From a checkpoint of a small transformer trained on Wikipedia: 102M tokens.
Each number is 500 + 50 x the weight over its row's rms, rounded and kept within 0 to 999. Layers, rows and columns count from 0. Numbers have three digits each. The size before them is the row's rms in percent of the matrix's.

# layer 8 attention key, 32x64, rms 0.207, rows 0-31, columns 0-63
075:538489511511535504570389519568517542491515468530539542484509470478530489496481524576555586465500551402397492493494594559613527599504463542484481454430609468471410551520540555567540501468502509
094:471561429426468442482551474432429469529569460495439416504469538619525576487435575428528472472608577523411529489486495521519424485521558445496530517474564501573524508417484486537440470460511486
072:453443479522500582460468500425495458483415446451570546443492533530438485515586479497539474522459561511494487402440484530436466521440475492650488562458479428435382516527439445510481559487546530
092:598510502455500463524488514488460455590503465556323531562551483573534510544468549426505577511484526579393477542566447506503433490473565480421493480529496565500458478480464483566435465521455471
091:514567585495522561520481509466534473515493438509571530528523483593538507487384485488396539547545397623541568548516531513498429518518501534533503497531512457455540466615532535519493564599472577
100:508447538576538627524466602474490558458439522427536488510474471458497496473547516554523584555505453518610553492427497521439525494465460507512538507545358505412535502477546494412554501437484546
084:491401451514538488536473577454485571519491525534440463439489593561524557584463553454529556504550554551581496577549435498482450496532518515481471437486536426485450553459448437403508501371510453
115:510558493528519448602458474483445397424473417459458518576475419541410453533447506475461549444503503589456481544473507572495455498519467486460513483524527425539415437478510526413428554465423570
089:485484405412522424583501455530531519610457580507471512495516486513534534567420551458524531446441489525470550516534504539499522549525600479389514497524519426573596489435424513580506467547557506
109:491487523508461564560455627430614450483510518564500547554534526505545607614489508470415516482451543405477431500514510476561486606554455481502435568504483556515490426525479476531545524481490494
101:493472506455472537484503575577539477513488606489447553462559534481458510517513442474462502425454489536427440509385496398504435473447583516504544585578360440453496439549518510473525487528453532
094:522466473473494488496451446541434551536588554488529462387376431567544474546562452538484474386493468523417522518492519481498577522475528484589443498413527437482563506515583444496522532540517573
088:465469518510533457573495464494566534584535499582466523498492467406491539647454464448500452397442528537525486519525555572506546473488443364471522463563490465553452547542466499496445515435582522
109:505451559526551493498551505540524510539494464539525607498561488373551525485591456519515548533377446503573572551597535490512510526512504452544474546541516476487487407460477551513569620436545496
104:518459515442538548518447459501506496566431458455541495513392520493504459539546415540474487509551522521503582382523506404572489468562552580586514533547524563543454617466588502529516459445532544
095:470501533565473476469480433447431471527580535476431484565523534497515566569441527440431497499595531517515508499514551507549552578504548476492530509524519573375552621476518548483577490584412564
093:584495434568531518488493451525420484522481471553529439482515527552501498456558446481517549559553584357492456505444454591490486512515523447553492440628522437553492515493580534444466558461531584
095:529444478433458493472422453506441451521477601493541520569572439571517592513478505468512555505535472515481450583562509592603419520464410513491580558546551503532582538456528532466440476468500445
104:481526416362549484599526454455475432583543446533455426472468480570507526493439556384530442440474554571521482558527506488416491489516537473517512452482503485567472457393537485520488498484522423
171:574457396452496496589508467447509432547589471490436487554510471587422483528488536430535443432559543556463477609520394527457480477551554498433528441438521515511455515430452480465459491535540459
090:519465485479521515560484559543410476519526571507494431408466483498502469376496552452442400497516506534568496436515577470471607447464479534584565495502489498480458567463600587495477524508439418
134:472473551489542545496512525529491474512451484530579490496606525503559576516589457533544607530543481415560498480424575424520501551552430507557414585530450519458498487560509565568603534483525557
088:551500545450540510515486510543562515494528509551493585455575518504480395555512532455558554561452507443526464520500457477534476550578502554521556459566536524495468326378453454596546531516517496
101:469430445512521545484486531500500501511429535529525491500470481434535544454534557613574463524397477429585545476480480464521470482620560474533481570524455599425525495575512427471580583548476455
096:471496454506544641485526409574529494471383519503557485506529444478512416524516603486428508536457435489498416521448478481523523558386516508471500558505459509447475466480453528487592509602501557
092:460564417427526471551551480473483389544492509539408557479472436480511466470466480518498424547510524490463553531561432384505567429512442431460628528532564488542468540511453460549470541526521568
090:533462547549533490403500407452407526491467532441545542408426447512542514424485476465477487588501570475554484510494456434476425501441402557491493481513486575449494432582590503544557453472553504
098:474395523474545488533539599470577626438492413560521537524497564572505494536466513568514454573433451491512511567548467453505567493543566496449481532538582550496480503544552590539569478477430510
103:548500465549540423536536442542466441484527498491452487563536471541410569511476540508456450424630504480522518503542553488510566388494578552400563575505512554596576514474509487491475538575531539
094:535498503478452513484483450480539528574436584555436482558576484538564461525592607545469450440453590465484562510491429566464501381490441524476513494487560512391472516548533511531430475438479552
098:486466469437457490515524450512371574458505589507482442534489513484491519430487521505461483500504508519474482488413418430519495484511546419415401461597494527494450535455395505606466571500582440
092:472400543514411510453550474596521466466467515585548528534469492509512512545467537378483457524552552546539584639494411513481550472554456524479478503442485494491548520542403464503464499452429564